config = dict(
    n_layer=22,
    d_model=256,
    n_head=8,
    n_kv_head=8,
    head_dim=32,
    d_mlp=704,
    vocab_size=752,
    activation='swiglu',
    norm='rmsnorm',
    norm_place='pre',
    norm_eps=1e-05,
    positions='rope',
    rope_base=10000.0,
    rope_fraction=1.0,
    qk_norm=False,
    attn_scale=0.177,
    bias='none',
    tie_embeddings=False,
    parallel_block=False,
    init='uniform',
    init_std_qkv=0.0326,
    init_std_o=0.0326,
    init_std_up=0.0326,
    init_std_down=0.0,
    optimizer='muon',
    lr=0.0115,
    lr_mult_o=2.0,
    beta1=0.93,
    lr_head=0.00722,
    grad_clip=0.5,
    warmup_steps=200,
    schedule='wsd',
    decay_fraction=0.66,
    decay_shape='linear',
    final_lr_fraction=0.0,
    batch_tokens=65536,
    seq_len=1024,
    doc_mask=False,
    train_tokens=481000000,
    steps=7340,
    dataset='wikipedia_en',
)
Each number is 500 + 50 x the weight over the matrix's rms, rounded and kept within 0 to 999. Layers, rows and columns count from 0. Numbers have three digits each.

# gate: layer 15 MLP gate, 704x256, rms 0.183, rows 65-99, columns 0-127
# up: layer 15 MLP up, 704x256, rms 0.196, rows 65-99, columns 0-127
# down: layer 15 MLP down (transposed), 704x256, rms 0.113, rows 65-99, columns 0-127
gate65:532482529527424464552486452478437592472530426487486529439613502490408560559502482446475523478438484534507473415448544503434486527427596523506528577495431554481466516552483529594456520395513529488467532475559580492456505474470405469474380418469416510499508530483490562597484422567503561521466406494441509422515535515467493534526529470555600548562477385583493511530503504542433492442508
up65:528511552578510456522580511466551553565423507505558484456447568443474501509493501598508578484437543570545407540491451497463519471465538540504498544543511416557574554417455539457522465547468430466510450532485479480471516524548445361550549514541581497533495472459550539436552528547405463473648516492506497552564528376459552545511486551436440579516531400474505538572561541426542470461442
down65:516418467457511447530537496531544500452419530603525439509571463483468476461456431503491623454455560602474509447489476505494526463581494498477524589436517525476437570450510483439566557544567567548407442527519534540419583566567527487560467561563511467483435412480475514447528467507429453530553456601575557466563479487512547475532461417488502574445594505526500557533490486403504522508472
gate66:556499504458481467452615499438601448516487454529502502503396492451473493461525461540469547483445389466479492478514453554555483552477532515496514485402469581374498444581458550470555608410602471554516534506508494498531574550484456519448481474536506537548455486475419489585494533462522544513423485483591461432637445431422541498406510548558495569541382396460448553544536446510462507401523
up66:483471410505423414588593525504476536548486531433386534551509565570547498543561499423570514542502488588598568473461437538519498526392531425521479468514399513525578487525543497475527498439493439439581532437625537497485564471487425486555500523585460543510463557423522495521546564537452541510395465445444555467498436562532556467521453538501470548548495439520584518443518532494563492482575
down66:560503474491428534556547498511537503548493439536557504509569545428437475482531506533441530551419451402432517591498544485442497493489599498426516493461634532552464418511503496479488502456549507493549513617430545524445499449416474529465518518538560500526533427482496453492543407519445462503442431413488550589491511460546500423473502546616556563529405480438491531430481484457442533449507
gate67:464516497470528462520506473458529473464563445524419468499570466518525504472621411551418488464550499494536522538479449474544480528532595478539461601413526483526478502494418528542515483549484518529534517416472528414512596458591505544529524538444488470521516478544436511518437452583538506451483528477478502405523495497520503567488542462474557526460502598555494512466583543349574466510549
up67:503502556502435399429462450526539601512441536525548545511359595549499515499478551487579518543482528478471464468570475505485519557505503503446423520575502509379461406500535508477430447401487546606530467572561498455543550467495549359446463428476532530553543412412540576518609481479460542464536572514441505454478514455529434480508477567488511374478495510468570532561470608438557495497506
down67:530513481508505460451514487451412452517551584566485477549508575551458543497531413496515533494516446516467505495534442514496550390582493504451562483446396497462518485563468524561517566532531561561511528466481486530437487559582525412500507467579510538476380522531541622491507465492465545498426548496429506644478477444589542541536515503498525564488558360465548429462473470459518509489513
gate68:567543455464455524493529479346618467514515408546432537469550485496517549495488505469569497518453393572592535493615443490542492499379578509472470543425518524533490508407459465452526535458574498536447566459509601579452508479496530513516475495470456530504536503540575520602530549390480431411527537487524539559520495504473518621447515419603491505500472496427485536474509440459544580418563
up68:499458517408502512461471609495475432496498520567523531398485473597430442536567484532544548571463451487428558549529481451472477509465537519493512484465441562512419481533448600570537522496427499453655495553548516458545509544492485445550484501500488558503525496524516425544491472404518467499544544517473497548451496588489437554523541444557477480467521497476566457506542378539477508508556
down68:505516595560539459482549499491422521474511550524431482436533560513513520436476482479455563532533463358476440546498487497540562499518435498562504535580434511485566545574504536506485513554461512464480495534547586595486530523432383478604487499438552483548509538464545506410497491526460541529586502486506518512479396419498546458477561424445540433501485408501528544352577422513427516533492
gate69:557465499469538494524484414479505465448554548555477525518556433471539491485618508454496524427482523562475473467450453499469465476548498597546526530520469553447533451487487553487535545514407533515470485418496457594311515489550489517480534492747557561407462474505469515410469523457496524453559470448563498512643559527419506484521565508507548538460518452539476503572511475496447532431446
up69:534481455516437485604472531564438468495443561546499495533521561559460538539480442422559478509464455443480458478534478537505472554516484517458410480501547573570436644413517518523577501554535451474470585527434530494480510585535509451599410447465541506561590511479520539465530442455457439569526525547513576484473441518465485504448395588460496546507434474543512555521476431582536509538513
down69:432568390522561599532540545524528542459491463506509488501598577483469417477547609492527569607535517450491402464471517539516504498484432513511588565504555513593561522523519474456463497523577520445490533493503561496523470588497467557432449583523589499498398512366512485516538487530474439492561515574559598526420509534400569521482501666502499479419509582460522486536443583510462459498441
gate70:471490562461478436503519478441551513507418517511520535599514432632601540484565500395530446599519510468589483476515521576491559561503486428413460438530420564524500486473457508567555430388577449512452494494485511429559502523348510444540520537499459446459532457464515477433412536405558593510508494459517557462461483449484457472461513468536539460607504607463587555470465496525452502479528
up70:447516464460572444528537579545499457445442535461513506457399415418474507385538525563537428638497478508475453521575494448485575462543512483523416465484413477504508551475495463547623528488499530553508479345543425528487566478497558563532391428606504375540580458493558396505592440589506432574507556539455530549518419530483466596470487518544531440490549547471521448458473483528490530436540
down70:391505496592534448568467502487590543493523517490477496506454472469521550533433547519496493566446494544472443461579483637522531476485473570489460527492518503400472586437584391565599525584537528560522444461481540613541512574442445521414507427543406466520459453531469466494508527493420421486524444508508453468470437472584592516538464496522546484444504467488505487622484480621461460513435
gate71:500527534463474524423568471507501587526475474458540437567573456407549441541476543551501478493465526540503528425482538526456471520443512507538518334635470520488511509536509466519520482527626522530488534409398471551521478476419435508486517529471538484409519515492462447516473475468511454530533542518523601544405434395438496494532539393516491494540457504583464599404477614445479522441518
up71:436510466501429457497496417466497502406553500535480481469469524514517499446491553544530495424557529462476503503482454500496489556537439502449493494596608430492535472475549492467368494562472589510547595452601579409495405528448489453454501535586472547550461504552538560539556495464462471424536552480510624386524514476640547506501443476530488446440469484459527554485549437570542613478387
down71:544546456615423437567439475568496510622522473434513508471448452537522510541534488514392469435467464588525515583389487472468433449532478482444434442451555514501456495507476460529549541511402524556517439399494536563364553484503556382584468470530514499504526564494486423537501493549585512592524356512425416540496579601459495564561420520513457571488536462568531416415494427475494548350529
gate72:421480555540450501568543533477475478426465572462390529499523451525437511478543551510501478503402432522507534525506444509446461500515521512451513516545501494615519474491588541477468582567469540644519569478504383475535526503493548491475391511432460518446510515509484542508511534526504465513516479436495500480499483565484451532508509477556500472455509468527473499480591453496513524473440
up72:585473593497484506495468598416579482539453519523556497460514476516483496491482472472431600530537510483470461511511561545446556496445519437527430448448593479512511445507521433487501495434476600420554439507593465601543446548563419517501477525487560502531433505544610418494533530440444494549499501490537551517496458426422455524533494539483536545528523508535545445490453536506513537501533
down72:554470481503533482528560523404583458543448487541455513462490416564564522496454506427525543472571429451458502388496470575544521494395497454413489498511568672475493468541451535510516479506521450517521485363511513494512533543470558460516488559545471560478580510540511568511502479523512599543500436551519549532428528492480476558439479537469577491394544556484409464475448546496539505454462
gate73:489459438465563563435468476562509509571556525385437503458450501467431533434487454438437560529447500548548462383593486555500512436532559474485511459489552616409440516473453398552521447511522541541518527457528488431527454546608562420575505667555437434514456440478494478442533590602456497404477509444487498542427470470526534510472583338464444485492518472568460498486512571514461492457420
up73:448526571471431504471543539487448471520449519584526577577492456527534499486504423531495508502515535387482479499466494439485549511544544599494457518481509473519530486512513495549558477529445511494556472597432498541565498558551559471650554549478456479455510524521543497560583462615403413507493515432459540482628432425487508431487523543446555505627546497581560492533492491553428617632520
down73:618393503537475484525511453580556391490513541547501490508485501446481539481485589554506493517448488578372553492482608547462464501535469531404498587478417523513530519559494543588446482533524520511517423402595588460431449481523468441510474590595385597522513431509446528578527564538515506549523484548462526525442446460442547487404529477478510530523490588414518545418518558527492580562470
gate74:469478558411542434484527505576540500491522445401442457469483431536561458478442449479487541466547529528514539414520442533569557533573537463531397521478415469447445472449556526465500522482502437528475521446568504577469469578616668550496488413416486419428502483474508538485502487540533471403456517489582503566461464558428437397540465411617527515526498455580483504529620431482546465505549
up74:429451500511396576464514521467495512480476514452497563499533515520473554562559463514453563476445569466511465554508464444598488478537472578461468478464447520428449512509468538305443562425381550545540497407514493500550428578467519477490509523526444500532415617558459441435433560467453546524566472536488431512568503479532492471491493509512431516524410443540428457543410627490451486544522
down74:461454491552469509511408476543448494429539479553542494564571518494427464456566523456549482479500598430569482429517503504486489514555399521461601433554541512565561434527584550441522489498481543488536429479589519482509376374493478563476550537469560540444523480408478447508449473503441544517544508464438450545553465504530520632413555569498530451467430466537520468497514494551519572415509
gate75:577575476477378434492452457566524482502560502541478498502489470442495503551483547399544463568423431571508487493522541563544469485498568515483437518473524546484456494540453520610527442475505585492457466453470564488513521499452463495528493461523535501468510522529520503410556544454471476435490499537576426476427491511463414420380622428553503557488510415575393446550515382413454526538418
up75:504534504526430476483494466557514492536498558543460490416563496523528500476472545514468468552408534430478471507545497515465470597442524475474498447562500475500540471544545497497507494678556617473540445556536560524445420532424480470480487442514481578466573406579515483642502463457530426455458493514582471532531448432482343526502422517530426591436514448528563548558428499546508536502468
down75:514553428571505503489480570494551569547453418469464534569464558536566454404578458469377560589392590596500506556402514536406621484577570403512547439467588482571464619450494480517579547513533571491474534466499559501422564438522516491519530438494555554453546487505487479496516476486486449493548577466508521480446602569521523524490497574519492414439458377507539428629517456489479518561498
gate76:539520497460475463410502463465398524435478450561443495449579497474430476486477548542466389497500479501528500495515576496470491459480581505461475487451465480472595472552499558471524521556446408514492487532535475541520562567517444567635513521520516498492385509574482518480410521451518509540530449440557470474483432484473441468468450524445562465553430454459502507512523595438472487445463
up76:519464519399458539527492471549483481534474498612438581487500536489489459488530532530485440528471483469497451505514399455409490451464506407522544535524447459491501531521459450474516588538427505546500538521472461606516486508552521590461481366532473482634482536540425438530503505481501516546457405476477530511542458555473491533501507510522542556447546491518467472559542491479501454447525
down76:522517549543591481542415452484473501473473384549395434526509528475447453480434507432508508366598433613551576452507507574515474501447530503483553551605465480468509458489430516470454509577500509512408438489500509642538438482479475561498472434515515516475508500496496480562460493521479541473446524546499503484493493541518419439456439600526473455595601518417482552513450487467478370561575
gate77:484471528621496448465532544483530497499549488391542483475475523516557599438494525420481493466570514491578455512567527456459513555431481547524453442475482519512503440584431590438504477496436577496509467461529455542352494476381525423434559479388471506494517544529445587538505559431513479484502427489597534517462534455483509560572476491524440492425469432511518504526519470455577513426429
up77:489487527411525491432436497411498511467365515528565459614558526463514516527446442479460484577447427508435505448425467574540510503447493452429499560488545461453522518512559449475528565450555560519460499459458570514534445505538424575476490512506493474509480488447518489511461395499569528408588505506483521421553512457555598455493483442437450479487523448464466506522452480482525476535476
down77:542487505489464524530517564463507431501550540525537565453459503417499507467499542506525572556529458550573542519570523569488433559434515548578502560454522468437490491534546498469467511533439448469524501482436535480554417479439563497484469507425492522483481506424548478446490523544484436511478547485547492593482481603543541577520400481504552490484459542524456517457416485491506574635491
gate78:537563504477475565529553422552475522541476499531465510518469465474533547499480481562536454551483557515441455492511457507509580513472472455476526515536486515532399469523448558580498481469508544485576506551498487505547475511562454487559524422575496539522493522489489458441442476472484485452447490505511585425468615496498515478495484515475448496526495542487515478513480507494531570532548
up78:519538499504487452532527498570544432480472423536536479429476510491526519424531513517560419503464482450556503472554467553480480535545491495497451470479496546478560479468566533560418467516489566517545454488469520559510580478550498515549449459469523439491496557575404528515446450535477480536533508424546545453518546536445526485505488448478530422470513519502523439422508529571543433619521
down78:440471469490432543517461506510490472506503514513440520546518524482501480482568428502505469453503494567451500554473508417525433474516481525529536461461553469448546603473493444472513505478564479542445458442479538533457513441513551491460517540505566498522494455521400497453515574466432490543492513496525503578559487542481473538477513530595467550511531469501493527454475507497487602446490
gate79:530505589548407475500519563439469417514479398446428576494555513506500464542555467468518522479424450523456522534522574496536437495451449567422449480499570506551452479564491449523538515451509487498478483466540467569533613597457588409415418491528478431517463463537545436445509395504469415482511533470462547499478520434571483487500570516463503543468514432501473589595500553578463499517459
up79:500450468516530506490466453614507433492523440480538496588485477505500470521520579507450534492485453540394590433447574507542485569429502491421454407473510378522487457425454515406429504473507484416567484467428433562502585524516406525563547494541465504506492516554567444530539526473485444528554512634530497490503407547451426407559513642450444520457540579503464517482471517597495427433571
down79:496477559366601481501539592529438506460502535439452544493521570499429494500511483534486494493530526478469494385455542491450535554520491614548518490430453565508433419383508565506555519528421469521517441500394440442491474379455503387500597463424495441515534531500511612496503503532495458565463511542410485585500515528502516487522412466533431457484452606518442523474470525524438483467581
gate80:525560563469510464531463495544481430415485432481573472546548520520536423441515477456426441501434473465486546433503512474468457420444541486531499543418491477534495485537464523538578532442539497575550491552486549466478495500555463464463476491548434446505554508569397538471401483510498516517512510487549469466518528517603507505470501516509413507474512483519474539471431477464499530474539
up80:550553438455549530517538511492488527526490515533447510429556463535442483472522513525541519517629510485491590476568482545471472514612533500545602505491535555490551496466466559399488560481465516505507579494482570516481476529406469534491542495505455476526476491512525510533568437554449528548370396491434503382508536456517478432578574577468474454493535437477583507567484537441496480528465
down80:492498524567464481570500515523495455481498466487492492524490550524484449445484486470441525593469431530535534491470483457458516439403522429550517509443456535533440403529534490464524549493554462597560419555498421441533526512418532432478502513497445501521552523499459558480422518477548487509531587576562485556482464477440531543496456442555528492441474560587419521493490496484514508537442
gate81:477403460506450462386546526470477523525439471481429502471517489521475482557500457500441507494425486467536493475579535464575416433522520479469492481493542501512489504578492498530540476530596534521454392514582500589530433573493499624493442466484542531559491400488509446395562569467503516515571440524513403535486494509357512505496521486411472471519475437498447460477494470573532534458464
up81:540522556459499548633488495483524524480518467466473450529550558496572542445555512508488524488597568479416555514484451430425514530517497501426477509519490473515447485528515571477471499441481480419488486504429523601482591476462568495575588458567483463520515500527516427502436490551538492458558557487503437490461414484520516389505468462397512462488530538450406547422535494489449543465568
down81:520469483450448568482547537526435514443520450589517505481471579431556483551519527515513430484538505506493482474402416482558490450481475427522519532509595531401508466536553390498525469567508423537575500465512460513416504482511531491472537384530501516524469513621440578509609445516461521503502535458533527538556569609524468564564572473571558555539497534465483474490457482497437534481462
gate82:498558371488439427535511511443506445465481513587529473440520491493511538457547536545502583511475521537456503394513446468501479450497494521453532502595507528476501499572503427435532521532528499509484573482552604513482567413432507494456529499647488407495537526509496497569463528543568485515591491573463534465541614496489456427403478479359491457541462487458515513452588465455522536467562
up82:468514482498467558513491491458507521535434522556424508481475462585496496533502387483527533515493587412594459450562543573458470438480472563493526509549517586464519507566521459525481564507560475545561521495514506476495568513493458480487535528520423500448483629551510414551544475524573469546495593528502483473495511530514491542447457476516517503477505591464436558519429524404441477445588
down82:511505493537454410523461394424523476454518533494483518503500542469515497539494473498496419567507475462556496538551534463481504426466558474505492465594522547417552520466391435488482471496485543580469538403468509466527520520494584479523533407449458551510462571419491395507539505492498493582526565554520439562451542486608543538571450458467533542520541548452490501540525539451556541528513
gate83:473566500427495556429474507584481425422488538469494460496633575372546467464471449439514454513502508594496410480498512524517666526516515548541467540472535471501517473511482477535442417469527571474452415542576516477425411586431527406514494425597466480457510514504490516472469490561465594497406442441444461523532599492442419534583439503389543614582439457427492571486497469489562545444477
up83:556494432526529481450542483531473537505612472514548595503500431500532534568485442564511593479509427511466497415407441442515463410535535554456519499494506544482553439509489365520424634501473468543491503557479517423495535491599471498518455517431451541630534485413531493534527471525494502608504500506529453449467469458430467544495510557643484552500523498479578573606529522546504536473480
down83:546559399474452529414511352528513573449433540432526536545491462488489564533517484479442488552507484467433527451516447467425596485591381563501497475487444569516528527453445466491451543464429474488492485504501503521538520484497520515558518580533507480441489526530475495460471513561475612458561520597439400538483541479506586471478428595482469415523540576498477476584569447448395439451538
gate84:452460478562474498384522547519620496489427548484510507494548516448568464508545513539569476440571445551494470467483444479561460487501447574473456544580495517454582552529492486581496553477478389657484568456486528488594523451535503533567572562562443609446544536539463506501362484471507491485486525570535593546548579503436465597486485471533557462502487506465543487463522487563482565476493
up84:447406405513476497538473472502426538570463499568483465518583513501537474459560504547408449448545475573472491523567518482511559488568529493620503524538452557490463501545502507489493538528539501527530562493512561585445495464493544547553515555404515476523514418515502544492511552499492466503486419557456417481446612402499532522502421420443502523532573532518503373476608452489485488488526
down84:519459539413519446477419492483542542398532488467499494558499503457519486500470457493465558545603511457439573528474513460488539480432555430556565527430436468543504546499446525483537490506534524431462469579518485503366510456499493499458507503430496573557512499464452444508466504516442480528464583480466516406558489436589507418534495410481429429504563501420561482467527376408517445464432
gate85:429443551481403516495537389505500534474459513385499551471418483478457423515553584357595572496470510566529489531468508591516452504502444503505525458535564536516439462424505512541486544466499471545474461482622548474599421667482398551581455578590600599533412488542480528462498438525511517501486463502469542477468505452532513477382553450456388529503420485401477556553422498503521390573495
up85:498458492541549501603537430575486520447531522432508520606553504560499457501483501436477515557491502559506572502495557484476492486461454540469453559520494463431439508450453508483485509488392590573515513524484515508517425542475481565531491539562468424534450505434465477416431419559498540464426579454526411586440488544440446377458476497465435492438443554586500424500523549573551468476589
down85:438492504578486511448541526489467559422485464474446550489481563554431538475514512516439484575480549510517474540521508509526470537480452587493558476472597596467507583494526478462561545372414485589545527537527463495504493484410513492505425468451436419519563527431440526465472530513547453485453360510523462465551534456486503545484487539470513588433519497607492469460449481523527420506482
gate86:464490669527503416435442480477522594545476396425477487513446488526490616455427541506487496455545501512422453534441454508520519599470473454523493527518468536502462462473508563420464553538488478471510536504542484498464443504521538534517458539483489501529463480490468521517601468563553551441557527478461440412520578467526530428542500469505482489520505462463492487482462541440449540499502
up86:503494494504544522456466542478514502526426636511464566520469529523453446455490525483459517498480516635480445462452459437551410527501592422511587466497567471509461450538516470491472504491534436453544570474465514514565451516500442438537522495550473532499484583507541488468529526473430411597456468515456544575514473547427453535434489505567525423380507531452468498584524397525485532449471
down86:450451496470502474504524549615496561540497574477504534502491542562545508500538550467538492539510519491495499494579578450517495411527470547514516495516510513480580605486507496560433406313491500493478537592513530436417465551530447389477494462556489546419446453468463567455494357474403493480510532492464479479463489476538563545503501488554518494546596583444448495534501520542557495424498
gate87:580538523527472451539483498558630511508500558479424508519500560555479612584445487535486496433471439467473560471468484516565555462484479553474587547389433492498368449522581517486482451505472488537602518523412613389473578472423527472457507570498593484492528584587512459490582493547511478466502475380503547414435374591495564557451472500512448464548525419506516456444603466520594485395394
up87:516449570465544572498497544423501484605621499474443524498513540473449415383509524533546346465438484444491496534601526483535476591476570532470462486525456451368450555586497467522412299485561530475439371549481528577472539506466562524519553604526467498506510505576507432406555456536508492518490580555575498571493477515468533491376521519609540457496513460548399432466492547476524477520512
down87:459581503498490449475505455482522456375589426492447496535382489437394459525470415578432418532521438462562577496557537456548491515436455467512516464469498460524435477393505489481441542535525536499463521559361501542544529489371506507532595498426504524529531472501418527408529505630499535503496469581524569540475506534484482460408563473445477548485586470418402543571516505445476477472524
gate88:523452453438444505515504486502511561495596413509507467497470615446503585511512473368464443464462536547540423569461462517436457480505570497560514512471469542478484563459495520468610513352543556490496516590497472541451463461555431429492523536514399516610548387526559568524484582452458486519565508571484478509448548503512522502488438511523435432439594460465485489558488485521509434498466
up88:529510497500594446496542603470499491446407557501493526530463615530523412522441470611462542446490476537437459491463474470460471538586472502529482479541575500412573555452433571539548509522458489586539421524509477577554497427564464494478448549432408490651551485472520452422548414465466490507511517475471388426460473456459504510445518483537577434479451518590448503459557455555500521529500
down88:512522467483536482461508537401447493489414492541614478497413410481472486441432495557469427585448481520544521392480367536475555561493517456510422473491492496497491475462420500448496456574510548514464483579563533481476581454529591496487493448495531501479435466561467458389553531515511417523607510419633514548510483429509534432420496424516430462511457570496453468489581424446511500453588
gate89:581445496589465515451493436533463504539481534502469544503477429474447490479512532519471506517493503441472563495409583509546515545583534508524476451460472560516533405566526490619452516474511416459565484493555482527459524535471478430529503420520496491442544491425437483490494603481518444461572413490543521480453550491493579445475506456452471554560444410543563507447436440484414430551520
up89:524482533521488502585476447614541488404459459466538503480553405484462446500495455513534444496479516470570477446432557485438543534558479494518494519500558399540602406562453445483515477463444546494507529452491511458472525501515500451479488456555464571519576563501456477455567529500560375476510525528469417475503473388427451441514555385433531399503472464508512510434495414479495487580476
down89:607536494537488532441372447531466536455474573449477453499498527443492483539414529541550550434488527466457564489442517516552579488567537467489528599487501477535457520531487513534431589490461522505506455561560579476526497492487510609531438477522503539525453469474508537541486554560455501452530508465538466511519540497439533458509487502471545572438567517467500510527464490511522480516507
gate90:517512457366468530560542508494477565479433410533425415421522466429494543433511394489505551442486362478566521460518450607524506473485570604411422476523460510481496538470493514481516557516600492400462514534548549445525545540608479537412464430553593463570462441455474559433654410471593545469466539588578490459465475411471400470529418468500515524564462496492474498489471509501482438474496
up90:499496472496456466458543601384556516554605497476490487423473481497483501423449477528500631521464514520505508514485493487541600518581482545559476567541436550550537545553467442470483447426417577531483494540515550517492453471471525493460565562493447517527396496611543476497524470534448548513403466468544480431522416490498499536462465546557459505470468460414479457539532500474535466479533
down90:449513551535533512496473537453482441455572396527490396482490517482473471627566595502486466569488413548465535514476452480539489569536457525494515547505522534453520518523501506490531482547443470424482595485490492579521481459447541472426482507532568422494447470440475499524467561495480571525553462497559523515540418540404516505536503519506577510573445518616521494508497524485458420493508
gate91:470471466489525594467606494513506560497512523465541450525476513489495404474434458463515492483496487372501488527609434500478502509514494421395549587469503461433499490466534484506459518477547518445418424433464502625543566440475474471597489521479466474448418477514542429480468482446508534484480518491579513527559584418458470563567498504479522470478548481535517489525485486511544556555562
up91:493532478422527530475511497490483565552472531496508399560566485395480528507441479514451523487552545429494470551497514500495518523534455441460510507588469474473480496492504450555471504550516532476545478473526552530496583518435517504630537521447504505501473563390486446455458476516541390459447488524554521493533534523561578477449529486581507488521532517432500549538398592513471462464500
down91:574575499465584429451490562531492560498477473474558563428524507511492486510534426479482577475459425599356472484448476442524510490533427556458492520493456489415519592558507499437498480487454534425542524567470451475494505529438472412629502559614486584560486538452487563570565586543443474623528440530529515544596503571470436477375458508509485441616484508467464552471570398521516448466495
gate92:575609517542467507470505517558512489493502495532463430528591542433538555495533436417530489512472481506395481458514509576544485571509544454435497464476456505454441552557452464528454479517574532530531437506406526506437494427483629423482546415590574497423501534587401400504563444514524544508530494528534527482567433564523445481480513425607484541550565495463441514586503437510456456548408
up92:491581498541468469442407520547525445525456558528548470508493484550525519505382558558601399537431566568520448610527461468447484521545432564435458490485547494483536485517569481500553533516515501487507510503502585522494492497493454557547537499551496608494561441506408555561504548525510500568464457470488435463506571409482561575448533496504491548481492361495483484487537532607567476492471
down92:509497607512433444490517526534526528457529520514444542548586532564572527368520577494534431510458408438465506522554502624362451527557455490476475403556500421372556371510491543544523473486548585435504479413504479536459458474528492516492488556526480488573509550450452570567557576490529409512505481484487414421478565492548463531496462543510492545431461529413434509452532510479561502429506
gate93:458527422464408474441515519479505498490472528524455511477499491556506393536412560497384631468525495446493447450461536531475597471515455486476500510498581475507476493509530469463560461531453529483525518529424480448485489531473567460505530503555544495475534524501604515521509495540560510430493519430518489451477540436481529534490435482450455572513478521442524546522489475576436379496516
up93:489562504485499573457514474583437533521576491503551542424440472572433473510559514468429484562511521423461538476509440474460520526503557535461475540570453519532531473492545485520454345482527581480521438451536506470514507494498461579496555570539584481559512474542552604476395499516546479424535492546491456537444493404409449409518442500517521543522478515463600452445465551566505485622558
down93:501517513541476491479522487525422549429494409460513549447455386514401523523489399499482527432463514548569534504567421436520468518535578417526474529457600540525505504552476483520526585486474516461575485448525518487453459574498500553542470447491534555507498399454576502432459458539552481596489508514514458550456471469532454578499468467551532501505473431446470444567506525631507530424524
gate94:487414433463568557519481459450466456474491565495490469407517555483507474591456481457497577511500518576475489475493551453490536387382545506480529483477509463470506565421513491552496497528565488397484606506535469460586447435460453629523496449505573513450495573498410432479484511482460464515570635538574522438478459463505524546546466460516519483481474505537515521468488413549549495505446
up94:467483452516508492463456417553551584500530531488523576572497494562531506544490456534540527579418467444477483449488482509491533593490502536427506467579485501550523527500531458599502527550525491556505533454507495494514569550495486478418476513544548488508488552430494431496457445507547527511488469458439539518496518435442566509480537450456499487590469469443538494549491465420521544550584
down94:503449473564416508536538513495483454541471473525552490590514502532535499341506473555548561516553472468510449513532517485554462470453471481511419478407490535477493440484471495452538527464472465524512478432457491540409498511501533546583539538553535492551469415557550512506429461522454524552505429504482481568457515522412408554492562492502496529571479518423512540447509468531393518469440
gate95:443480478505504528467544438521510423518535521596445419526417445437489477449446518486520471448472455500391533471510435415495437444537486579516498537505469499476518489496460421518571550462528446462450528576456573559480564411529533495423475493490584508478461457615518578345590564547493479477510461609505604548525509468561454556592469504465563496577520442450488462480472495535436494574521
up95:451500467500537501552467465555421560484508419555518529609513542551502503444626451457574550497502465513519464474542570534532464504506455504543469518443455527457545560475511543514492509535490568479369496521547494453479538489432549483502496532475493497434579471429521455382498479478517460545454561518503524456502535476472447425479598471492544474560482433458524588575602511532464451527471
down95:517507513504435524475497563506480513493472558441518449431464507573580440466531502516546479422558570508446523521524480467598494539552465435499452499395563480544531521458537641433577528467485489430541577491508565497505458510508480460450517537573429483490551525564464542487507456474517456463516562547524548481395470569403529460514546454464533480506536491535458489528533507577479505509528
gate96:521492501492597522529523484531442440553573502545453509412486551523414499447523473501473463468442502531500475392520490428589493447422460495488507415598492571443495515529546467537458514580521499453478567505483565470508510473414542437508420504440601492474479474575537496456430604564524516495434417532518472472488416530550433381444578469634574467504585473463526516548529553461581487445478
up96:554543548543482572479476454515551474599544465498624571467502510457515535473544494491493485581526396503470452531485472498474459425481485506517464437553526519521473549466485530473371475498515458467555527456452508493452473440522509549549351384533403502463553539425424506449473489466485522491493403504524617508472439599477452551486566559427452509541507530536481410553554486578472564511543
down96:613555632577465519467554487516409591565478587468478490486413590377510524569598641559482447522487489500525538476422548503552518595459466501541553471511516599397483463606517474558540543625445549569472407531362467488411474504536550467525413479361470498479407470542507536432450570530506483465421491610530516536474561463422487525456555484477554541549483535444484523478545538542550572406523
gate97:481431496456517502432471451570560543559513577423456492542502536502538485505490495455523468555470499475459562501488434558488497482485458486561402517453505479519525480559467466424522507515592463498496565505570482425533499482535487519588422510545416474497536519521526484569469576487496453532485606553422463501460397409435519466600525649515541465498538502502546545495561497509453489463463
up97:546573515471516445515485472462456528435508485570487465535523573442463575543489537471502484490514473489522449529469530504482417547455504545489548524433501576511482516508500517468500471479527459553495499520519456489427454521443559595415513532434464581497537558515486464542515487517515545498465518531495428515490545497538460586472486542513455468472540497459420437563441493499425506608413
down97:484534470492394507565522535469564446460493523479447545535473545545495654490474445494515506502442443454448476490425527467574550495577526456500519526515530564530455498420449505553486565585499391520470419392488469563545436449491450404482600430398582486476573486481450417553453422468521510487451494529537514440510531488470472594486486402460496520528523533535418483508452475540552508403472
gate98:566464481513470467558566427502579551497508500462422514470559472493477678423549546584519452532544488523417573490505519502478552459656409568472465449569475507561492527568496458508497428496597554521488465463493499543473518448494538510461447509482566579445546489528400624485540630514534481459502514466459590463503511398462454543398511465484392569474391472473526548512459510583492514517464
up98:441542507506564459580488499433442483502541506538556570453560525392568476421588467510473499478534484523473538512446500433443590465510570503479472533515448523467469612492488429431456569542584522495472547423532470486574377496505532519534574494550365498651456508473409440590483447548582518506530416549447539566488461538388439428399524516497555488423481475547595512501519486567471538465455
down98:370557527456523542490466480475373606486517526488493480426590427483477417461512420547519500423532535501477518455614551482548525502481510553474494597610440394501481481589461524484468533606513525594591601474523487483477554505423482542484610420452494536553494463515378578596460531599546595451535523477518424524470516529409474371472478494512437494514519536465425607435472469438499501539444
gate99:430431536437401511520589534504504467541530462553499366447420537457524498466436489496510410586585554517488528514620457547557564477533442496454532505527458489546522456546516470587497550475569499458523468417550511519518494559405474516466452423469474560518461454550489466524459550582524536533494534561490481496536552557569490507537513494484496444429456467456489480440439493566532545445567
up99:515540561477567480490412408477504539479514471548555521456547475492544382448577470565539487460481558478406500460569429567414454494464502609454555449489636542545558477507524409418468521527495477443497451593512519477501527459481513473452469437516524476545521581490486441431506396464498459532504519465486543455531553573459398520446509472490495574530555559479468475599469543489517434459497
down99:585480501511454456561510626526510573500412468471430549480502550553573502482506499458498484487498449437583508518533486463510527413458487566492467491535558572457536534522538512442512509583431497457447536600509463573382520512433474446471503439499547493544496449534569516491490463558475585478529533420505416432532562486451490509510510538439501411615444536562554489447547506473438468496453